Weights of a small transformer language model.
Size: width 192, 3 heads of 32, MLP 576 GELU, vocabulary 1102, 3.4M parameters.
Architecture: LayerNorm before each block, no biases in attention or MLP, attention and MLP in parallel, capped logits.
Training: a variant of SOAP for these matrices, 208M tokens, 3180 steps.
Each number is 128 + 32 x the weight over its row's rms, rounded and kept within 0 to 255. Layers, rows and columns count from 0. The size above them is the row's rms in percent of the matrix's.

# layer 4 attention value, 96x192, rms 0.107, rows 73-95, columns 0-191
size [ 88  92  93  91  93  92  92  98  95  93  90  85  95  81  93  95  87  92 111  92  89  85  91]
[[169 171  97 114 141 123 189 186 148 157  53 108 100 121 191 117 137 120  98 154 139 133  99 148 106 138 172 175 106 139  82 155  93  74 168  81 155 145 105 122 140 134 159  95 124 104 115 130  87 126 166 164 158 152 126 185  84 112 136 115 104  82 123 148 155 101 135  89 111 156  64 120 152 181 127 123  97  85 170 115 193 157 121 140 119 122 142 127 144  82 169 110 124 175 194  64 139 144  80 109 134 142 200 111 154 160  73 135 119 104 159 173 158 166 123 118 205 153 113 121  89 108 159  66 129  94 137 116 167 141 118 140 126 151 128 122 150  87 145 150  93  96 139  93 219 101  73 123  47 157 111 144  85 167 102 167 146  88  91 155 114 139 109 108 155 143 163  98 200 105 107 132  62 130  98 190 125 121 123  98 102 112 145 124 131 119 139 148 141 122 133  94]
 [107  66 180  87 146  92 124 119 214 138  63 173 121 188 154 114 107 144 169 113  82  99 143 132 123 114 127 113 130 110 108 131 138 116 165 129 137 151 167  58 142  79  31 141  89 153 128 117 105 149 112 166 156 153  90 168  62 138 150  87 151  78 137 131 136 108 107  96 105  96  62 124 115 127 186 180 160 101 101 125 124 146 156 107 123 104 152 138 110  62  73 141 140 125 172 111 121 128 135 110 122 167 115 139 106  67 168 174 190  81 118 113 158 111 146 167 105 110 101 109 130 105 156 117  91 125 136 112 148 175 172 109  87 101 132  86  64 165 196 122 177  94 114 130 148  88 156 151 118 132 163  94 116 105 147 163 119 123 133 153  87  57 138 136 135 162 155  63 119  96 121 104 109 104 139  64 137 115  95  89 132 142 139  82 130 150 191 149 147 125 188 154]
 [123  88 117 104 217 140  74 165 112 181 134 164 116 110 167 106 115 161 150 142 104 106 102 164 110 108 121  72  75  77 142 202 132  43 152  83 100 166 128 109  92 135 104 174 157 118 169 132 111 150 159  97 100 124 144  96 123 157  85 119 112  80 121 156 164 125 159 107 135  95 109 145  74 167 114 145 187 144 126 101  92  98 107 118  96 121 172  90 173 119 125  77 117 132 147 158 113 142  87 190  53 147 133 143 116 128 133 145 147 156  91 204 122 108  97 143 120 167 154 139 106 134 148 132   5 183  90 183 153 160 116 119 153 109  90 145  94 151 160 112 137 126 173 107  77 120 122 112 122  92 109 134 146 153 126 114 184 129 181 112 113 167 166 114 124 154 147 117  95  75 125 198 108 127 129 151 158 118 169 135 150 108 150 118 121 108  59 137 124 127 171 166]
 [101 137  76 137 154 145 143 101  78 201 137 123 126 190 173 113 131 158 147 129 120 142 154 157 169 144 109  82  86 131 110 117 120 119 154  71 116  73 155 195  84 125 143  80  87 137 135 128 117 184 116 102 118 209 144 112  82 101 115 128 147 158 134 145  98 122 119  78  88 113 129 125 173 110 143 133 122  93 107 168 133 109  57 161 177 138 163 124 128 204  88 105  77 172  88 127 108  91 108 182  62  75 178  73 144 193  85 125 109 144 158  82 122 111  77 147 118  74 124 163 149  92 112 178 139 109  61 103 139 159  70 127 127  45 129 111  96 177 119 142  85 160 137 169 119 115 120  96 139 118  88  97 137  76 113 117 148 145 146 147 126 145 133 134 152  82 134 156  97  83  88 133 123  92 127 156  90 131 179 140 134 158 135 172 180 107 107 106 125 138  85 124]
 [141 129 138 126 111  90 124 198 123  72 116 167 167 137 120 122 235 106 114 121 144 117 119 150 133 178 150 130 140 190 167 124 172  96 135 135 138  94 134 139  97 162 151 135 163 113  66 117 157  94  61 151 105  78 119 163 143  92 122  92 115 108  77 141 124 124 150  94 137 110 144  89 145 118 129 119 145 106 144 145 108 170 113  85  44  96 160 117  77 129 132 133 174 144 100 103 148 154 133  57 107  95 124 137 158 164  50 131  97 114 146 100 162 193 148 179 141 153 115 136 135  52 131 129 137 105 155 100 152  96  99 116 132 140 107 126 194 187 104 146  85  85  60 130 154 140 134 125  89 160  83  93 167 165 136 154 195  91 131  90 132  81 148 157 130 152 124 135 141 157 175 157 163 130 137 188 109 118 144  93 160 203 112 124 107  61 175 159 125 103  96 101]
 [119  64 109 100 131  84 159 121 127  79  76 153 117  83 153 165 150 107 113 148 150  90 124  88 153  81 135  73 115 164 135 111 113  67  96 116 145 167 130  82  53  86 125 116 166 190 120 151 132 148 115 172 156 111 116 127  96 113 171 162 146 140 158 108  97 150 151 160 191 159 107 128 146 110 153 150 121 107 111  75 103 176 154 163 119 223 134  64  86 130 122 153 154 106 133  95 128 157 184  92 110 153 130 197  82  79 149 158 120 156 155 112 147 144 146 106 146 131 142  91 117  91 112 125  71  92 144 178 160  78 114 105 137 132  74 159 125 154 140 188 116 146  69 159 111 174 186 102 164 132 144 114 140 172 162 115 135 110 144 121 116 150 160 113  91 182 111 133 135 100 165 101  56 123  76 117 163  74 148  82 102 158 159 105  98 137 127 102 100 124 168 197]
 [147 112 139 101 132 105 152  63 126  83 113 135 131 120 117 180  44 162 153 113 108 147 142  80 117 173  85 167 144 133 138 149 165 213 105 153  70 123 115 137  95 130 172  95 136  91 169 102 155 132 180  87 135 110 148 159 195 134 152 130 131 162  62 130 141 101 153 126 109 114 180 150  89 103 114 136 139 141  75 107 136 152 143 115 115 100  74 112 126 145 146 118 116 122  57 178 157 148 121 184 167 187 152 141 169  86  77 109 139 105 118 149 107 155  99 159  68 146 124 149 159  88  65 128 160 105 111  70 152  84 165 112 109 148 106 165 200 108  74  78 131 145 151 138 134 142 133 169  94 114 108 211 184 148 102 113 157 129 110 113  77 155 131 115 110  52  90 113 143 112  95  93 122 135 160 130 107 140  77 148  95 156 158 135 148 179 128 196 114 132  96 127]
 [111 139 185 134 133 144  86 170 144 168 142 172 133 144 111 110 164 107 148 166 147  67 100 161 134  66 148 188 129 164 166  89 145  87 145  84 151 118  83  94 127  56  89 193 157  89 143 167 122 165 116 125 158 119  82 121 132 148 131 104 192 171 158 104 134  78 102 159 109 131  99  80  98  96 122 132 139  90 104  88 125 128  60 122 142 154 147 108 115 125 109 138 126 147 188 122  82 113 129  68 184 119 105 156 115 107 157 162 155  69  98 122 135 126 138 176 148 164 180  91  81 129 137  60 143  71 160  76 116 134 151 135  88 158 106  95 122  34  79 142 134 112 136 193 139 171  91 138 168 161 138  99 157 142 149 140  89  92  40 108 159 121 111 166 137 127 133 105 143 117 141 119 148 145  68  77 114 103 133 129 115  85 102 166 159 125 124 126 185 130 136 148]
 [165 187 127 113 165  91 128 182  59 139  88 111 131 119 142 113 168 135 157 146 135 140  91 133 100 118 165 145 187 120 185  99  53 148 163 146 161  85 132 124 112 142 175  79  94 141 122 111  81  93 141 101 121 164 166 111 163 123 119 160 104  92 121 171 110 139 149 102 179 115 108 118 129 114  87  52 151 121 216 133 132 106 122 147 140 127  61 145 137 146 141  99 161 119 124 163 177 140 114  54 167 154 124 111 120 183  95 147  98 109 116 108 164 146  99 141 123 148 164 116 165 165 108 108 144  78 110 106 107 165 144 129 133 150 181 118 143  55 123 146 102  70 139  67 189  81  99 103 147  67 124 104  83  44 141  96 102  85  97 131 134 134  72  88 121 147 162 148 143 108 124  98 152 107 105 162 126  46 141 167  87 148 171 119 115 121 176 105 157 111 160 135]
 [138  61 147 185 148 107 122 139 106 141 116  60  81 130 159 142 104 101 132 157 114 180 140 127 107 110 187  86 188 126 113 127  65 141 150 123 142 106 112 101 130 125  62 158  92 110 128  65 108 126 141 147 115  97 135 134 146 159 112 156 134  91 134 133 125  47 161  60 114 172 142 200 109 165 118 129 108 167 139 102 127  78 129  88 135 109  87 140 183  84 126 143 179 156 148 126 144 148 127  90 172 106 102 111 182 136  99 103 164 105  61 138 125  93 129 141  83 169 152 159 113 116 116 118 173 124 124 156 135 183 107 178  99 163 122 124  47  95 141 140 100 121 142  75 166 129 168 114 137 148 203 123 180  55 125 147 109  65 193 112 102  90 192 116 118 118  87  72 147 131 127 130 204 135 132  93 141 142 120 163 108  96 149 152 159 125 153 170 141 107  97 128]
 [139  94 116  62 103 137 127  54 117 109 204 117 178 136 123 135  99 170 131 175 129 166 163 119 128 158 101  92 122 134 115 140  75  81  76 125 100 137 141 110 129 158 119 158  84  86 146 172 127 113 135  64 128 128 124 115 145 148 161 151 104 138 177 124 125 115 188 160 197 105 195 138 183 148  86 147  82 127  95 148 136  94 142  82 129 107  96  84 122 189 161 128 115 139 151 179 120 139 135  95 161  67 121  69 127 157 112 123  89 195 171  97 106  70  91 163 129 111 137 170 196 173 138 113 133 143 127 138 121 101 129 139 153 112  99 130  99 153  74 138  84  95 111 157  86 137  89 172 147 115 115 151 130 179  98 133 131 152  54 101 135 123 132 112 141  86  79 120  64 153 162 118 149 111 141 142 170  97 193 121 210 129 104 179 141 127 114 187  77 132 143 125]
 [117  52 113 145 126 139 152 121 137 135 150  98 139 142  83 122 164  92 113 124 147 172 146 133 173 104 128 145 114 144 125 107 155  94  83 130 172 126 165 176 128 141 184 101 116 122  38 120 115 118 109  88 169 126 158 113  97 105 132 135 107  95  96 167 136 123 149 123 170 147  59 112  79  90 153 123 124 179 129 145 101 139 129  81 135 136 178 125 126  91 121 111 160 136 214 212 100 123 130 126 208 135 115 121 130 149 163 131 103  59 126  94 131 235 115 138 120 106  87 194  77 132 102 120 120  60 121  98 117  80 111 145 113 167 135 175 117 129 107 140  95 171 103 209  99 158 127 104 149 145  90 186 185  93 116 119 119 148 122  96 114  71 140 157  91 108 111 151  77 118 128 136  84 145 204 117 165 131 144 143 164 141 160 112 181 152 179 145 143  98 135 152]
 [101  98  91 100  94 157 165 150  53  97 168 143 165  53 131 106  60  41 166 138 100 144 124 101 112 115 180 115  89 106  89 118 130 109 108 148 116 145 126 105 175 164 185 138  87 134  94 118 164 108 123 104 189 139 141 168  94 140 119 126 128 201 103  77 161 157 159 115 182 170 152 202 144 104 138 133 151 170 140 173 125 126 146  92  98 186 112  99  87 100 105  64 167 153 177 119 166 180 160  66 157 142 139 141 118  99 119  98  92 161  99  97 120 132 101 106 164  53 117 114  76 162 154 116 165 161 135 134 111 103 153 150 119 163  78 150 114 146 111 153 171 139  90 157 114 176 111 180 136 160 117 124 155 135 105 155 174 165  95 120  74 143  84  95  93 114  95 127 153 139 120 118 123 136 136 142 143 139 101 180 180 101 110 108 144 135 108 112 156 148 196 100]
 [121 102 150 139 115  45  60 146 128 134 220 162 182 124 152 116  90  82 163 138 103 149  95 116 134 116 177  82 118 136 145  99 130 119 151 132 124 192 197 124  91 161 182 146 108 181 128 110 110 156 119  85 129 152 158 114 110 157  96 132 112 119 135 118 195  67  90  81 131 167  72 102 111  98  86 111  96 174 104 154  96 154 119 135 150  93 102 169 145 139  96 220  93 158  56 137  85  39 114 167 119 103  98 108 116 161 143  84 110  89 103 150 134 112 118 127 115 102 108 136 114 151 126  91 147 124 117 128 105 148  91 148 102 126 132 195  61 153 146 138  83 126  89 118  91 134 170  79 139  81  74 108 142 142 147 121 179 126 190  99 129 169 144 175  82 106 118 146 168 135 132  90 112 122 139 103 149 155 106 131 177 157 135  87 126 157 143 112 126 164 168 154]
 [123 123 158 152 130 201 122 117 154 131 117  51  81  97 160 150 154 166 131  91 195 119 141 101 140 115 143 131 121 173 137 168 155 129 139  65 149 181 146 122  83 112 129 175 101  89  73 133 109 132 130 146 112 110 160 128 127  58 124 153 211  87 205 150 143 160 111 172 111  92 221 102 134 118 157 147 134 138 150 112 120 140 178 138 142 153 190 145 138 125 105 104 153 145 109 180  97 153 187 123 126  92 174 111  92  97 163 128 114 132  50 162 112 115  79 108 119 222 147 117 133 128 143  97  91 132  87  98 139 143 148 179 136 135 132 169 135  72 168 126 147  67 140 136 116 149 112  96 118 110 124 141 131 115 160  98 170 134 108 172 144 116 144 162 141  69  51 125 170  91 114 131  93 127  93  96 173 137 145 117 117 144  97 146  83 107 131 188 119 189 104  94]
 [190 156 107 124 169 122 144 146 168 115 105  89  95  71 139 132 164 140 140 125 124 109 225 112 111  61 163 107 129 151 159 134 154 180 120 146 123 175 165  84 172 125 206 133 162 157 159 109  78 129 161  69 134 171 126 105 165 118 154 112 112 136 125 158 120  48 147  96 100 154 160 147 115  87 158 120 114 169 153 105 159 153 132 141  93 151 144  79 185  90 128 136 152 105  99 125 135 128  88  92  71 135 165 107 120 133  64 146  74 116 127  96 119 111  77 148 165 153 152 115 120 141 108 171 132 139  98 131 128  68 162  97 149 101  54  80 138 150 142 118 163  92 151  92 127 116 112 132 103 142 173 140 143 130 117 125 115 132 117 149 105 146 153 123 115 126 144  75 101 119 153 141 105 112 157  61 108 147  73 122   7  35 171 104 106 163 148 106 162 122 156 155]
 [ 93  93 145 147 121 157 122 102 189 114 168  90 173 192 145 152 127 104 102 147 172  95 108 117 222 157 209 157 117  98 121 130 130 154 194 101  97 139 155 126 109  91 146 143 161 102 113 152 111  69 110 139 123 123 132 149  92  91 137 113 137 142 169 126  73 132 103 153  14 140 147 160  88 126 235 150 134 158 117  90 142 149 107 176 112 187 172 132 120 130 120 145 177 140 125 154 124 144 139 138 162 194 140 118 166 136 134 128 122  96 128 145 161 140 153 122  84 117 137 146  59 120 108 100 142 159 108 166 134  94 103 147 148 168 193  66 121 156 121 168 136 123 148  96  80 171 127 112 161 139 155 168 125 163 124 176  91 168  99 145 140 110 117 134 164  84 107 134 112 140 172  95 101  99  93 107 145  84 143 112  80 138  58  67  70 137 156 111 132 125 151 144]
 [ 56 164 125 125 142 135 108 149 121 111 187  52 146  68 145 160 111 123 147 153 115 142 153 121 147 100 144 149 151  97 135 116 142 164 119 152 116 120 177 122 145 154 162 157 142 144 129  88 144 157 139  89 199 156 125 121 104 117 142 120 160 116 129  89 128 178  88 131  62 176 104 129 136 153  99  57 126 122 117 161 138 125 159 173 163  95 134 116 119 164  70 155  72 137 152 172 116  67 132 106 106 136  97 123 149 157 127 147 106  99  98 160 129 149 121 193 136 150 101 175  72 178  94 183 111 119  76 106  78  97 153 168 122 104 117 142 156 147 153  73 111  75 129 136 128  73 128 148 201 121 152 125  62  69 127 111 100 173 109 139 122 194 157 119 164 110 165 173  79 186 133 121  89 182 123  89 141 117 103 150 129  75 172 118  54 171 118 139 102 191 132 170]
 [101 183  95 106  50 145 157 118 170  71 130  71 152 119 126 120 168 128  73 109 107 170 133 135 148 173 146 152 149 159 136 164 120 152 142 138 121 139  86 107  97 121 110 101  58 121 116 137 128 141 128 101 128 138 129  70 132 144 162 146 164 123  97 170 140 131 160 114  83 125  64 142 185 131 142 116 143 139 131 128 193 132  84 146 136 101 115 117 123 183 147 124  92 115  97 168 146 138  89 107 182  72 165 133 181 212  77  85 101 133 181 191 128 161  84 137 187  99 122 127 144  16 134  94 137 175 168 142 113 100 111 159 143 155 131 104 173 124 115 160  51 148 107 101 126 132 108  96  81 117  61 176 141 150 105 156 135 199 117  76 168 137 169 164 107  87 119 152 166 147 153 123 149 161 150 119 102 118 159 162 135 134 140  62  86 143 139  99 135 133 133 121]
 [152  93 136  52  76 135  61 152 131 115 132 145 140 137 144 134 114 145 133 118 142  51 162 150  97 193 122 166  94 163 111 102 148 131 168 126 130 170 124 103 131 121 170 129 139 147 106 146 160 139  93  95 144 114  74 174 158 101 164 116 129 132  61 120 100 118 134 152 152 128 177 168  94 132 120 122  93  85  87  95  83 149 144 183 101 131  85 125  49  99 151 137 149 107 248 139 146 111 133 125 210 121 157 123  91 148 117 174 154 178 137 117 133 146 155 146 187 159  99 116 183 162  93 149 133 163 128 153 147 151 164 172 100  78 119 148 108 162  61  78 173 184 112  91  95 142 164 130 190 155 147 184 144 122 163 139  67 107  94  82 116 106 136  83 113 143 134 114 164 145 142 129 109 148 114 136 144 136  56 167 181 105 111 128 104 140 108 112 141  98 146 144]
 [115 136  90 139 215 154 161 140 146  90 189  97 143 148 185 100  89 134 128 117 156 189 112 111 103  97 150 165 108  85 102  82  88 132 142  90 130  91  88 140 126 186  95 112 156  81 145 126 134 146  86 146  94 196  55 133 130  98 159 160 153 158 137 141 141 133 129 133  83 116 172 116 112 172 153 150 109 172 103 165 192 123 106 108 133  92 148 147 145 129  88 125  93  85 133 236 170 132 131 106 158 159 135 141 226 123 114 108 124  95 181 171 141 143  94 116 130 143 188 166 158  86 101 120 180 152 122 184 142 128  96 128 152  96 138 125 113  94 116 146 118 117 151  96 158  89 133  80 110  94 132 147 117 125 130  87  85 173  96 155 118 156  75  84 192 101 154 119 159  75 135 141 151  65 160  89  79 140 148  89  97  97 129 124 114 112 109  88 159 151 114 135]
 [106 153 176 127 118 145 163  93 160 113 127  99 123 151  83 122 167  96  61 129 108  85  56 109 114 182 124 124  85 172 140 106 103 109 149  95 187 160  85 104 120 161  92 177 188 107 125 165 168 149 107 134  99  89 146  94 138 171 117 119 144 166 145 184  95 116 102 137  87  87 139 146 113 140 117 130 110 122 181 119 189  95 105 134 149 119 166 189 132  86 120 117 130 153 127 151 197 160 149 157 159  90 154 144 139 124 134 128 122 148 137 126 107  98 191 154  90 107  99 118 122 133 171 169 105 134 154  77 116 116 113 157 113 197 211 112 106 120  83 162 124  89  98 126 149 115 146 170 163 128  81 126 159  93 113 174 147 170 109  69 159 158 119 174  34 116  82 142 112 189 113 107 108 119  99 154 115 102  83  83  85  80 145 120 170 103 138 153 149 203 170 137]
 [129 137 128 140 146  66 121 153 128 102 129  82 173 152 144 132 192 113  93  90  99  93 179 122 145  75 187 105 109 102 144 155 152  75 136 114 136  83 138 134  51  75 145  95 116  79 141 174 145 160 165 152 126 127 121 156 126 108 113  98 186 118 114 200 115  66 102 117 152 148  91 128 179 149 113  94 144  83 158 146  88 113 118 173 127 122 105 154 127 125  89 164 147 155 123 164 115 129 136 118 132 132 131  85 191 178  48 101 123 148 125 138 114 122  74 126 167 131 136  79 146 112 183 138  92 186 126 124  91 142 170 113 143 133 209 120 159 146 116  99 114 103 161 135 166  75  85 109 111 135 121 125 196 114 158 107 142  70 124  63 123 140 180 152 131 173 129 130 189 101  77 110 152 130 124  73 111 117 127 158  78 142 169 215 163 156 109  64 143 137 118 111]]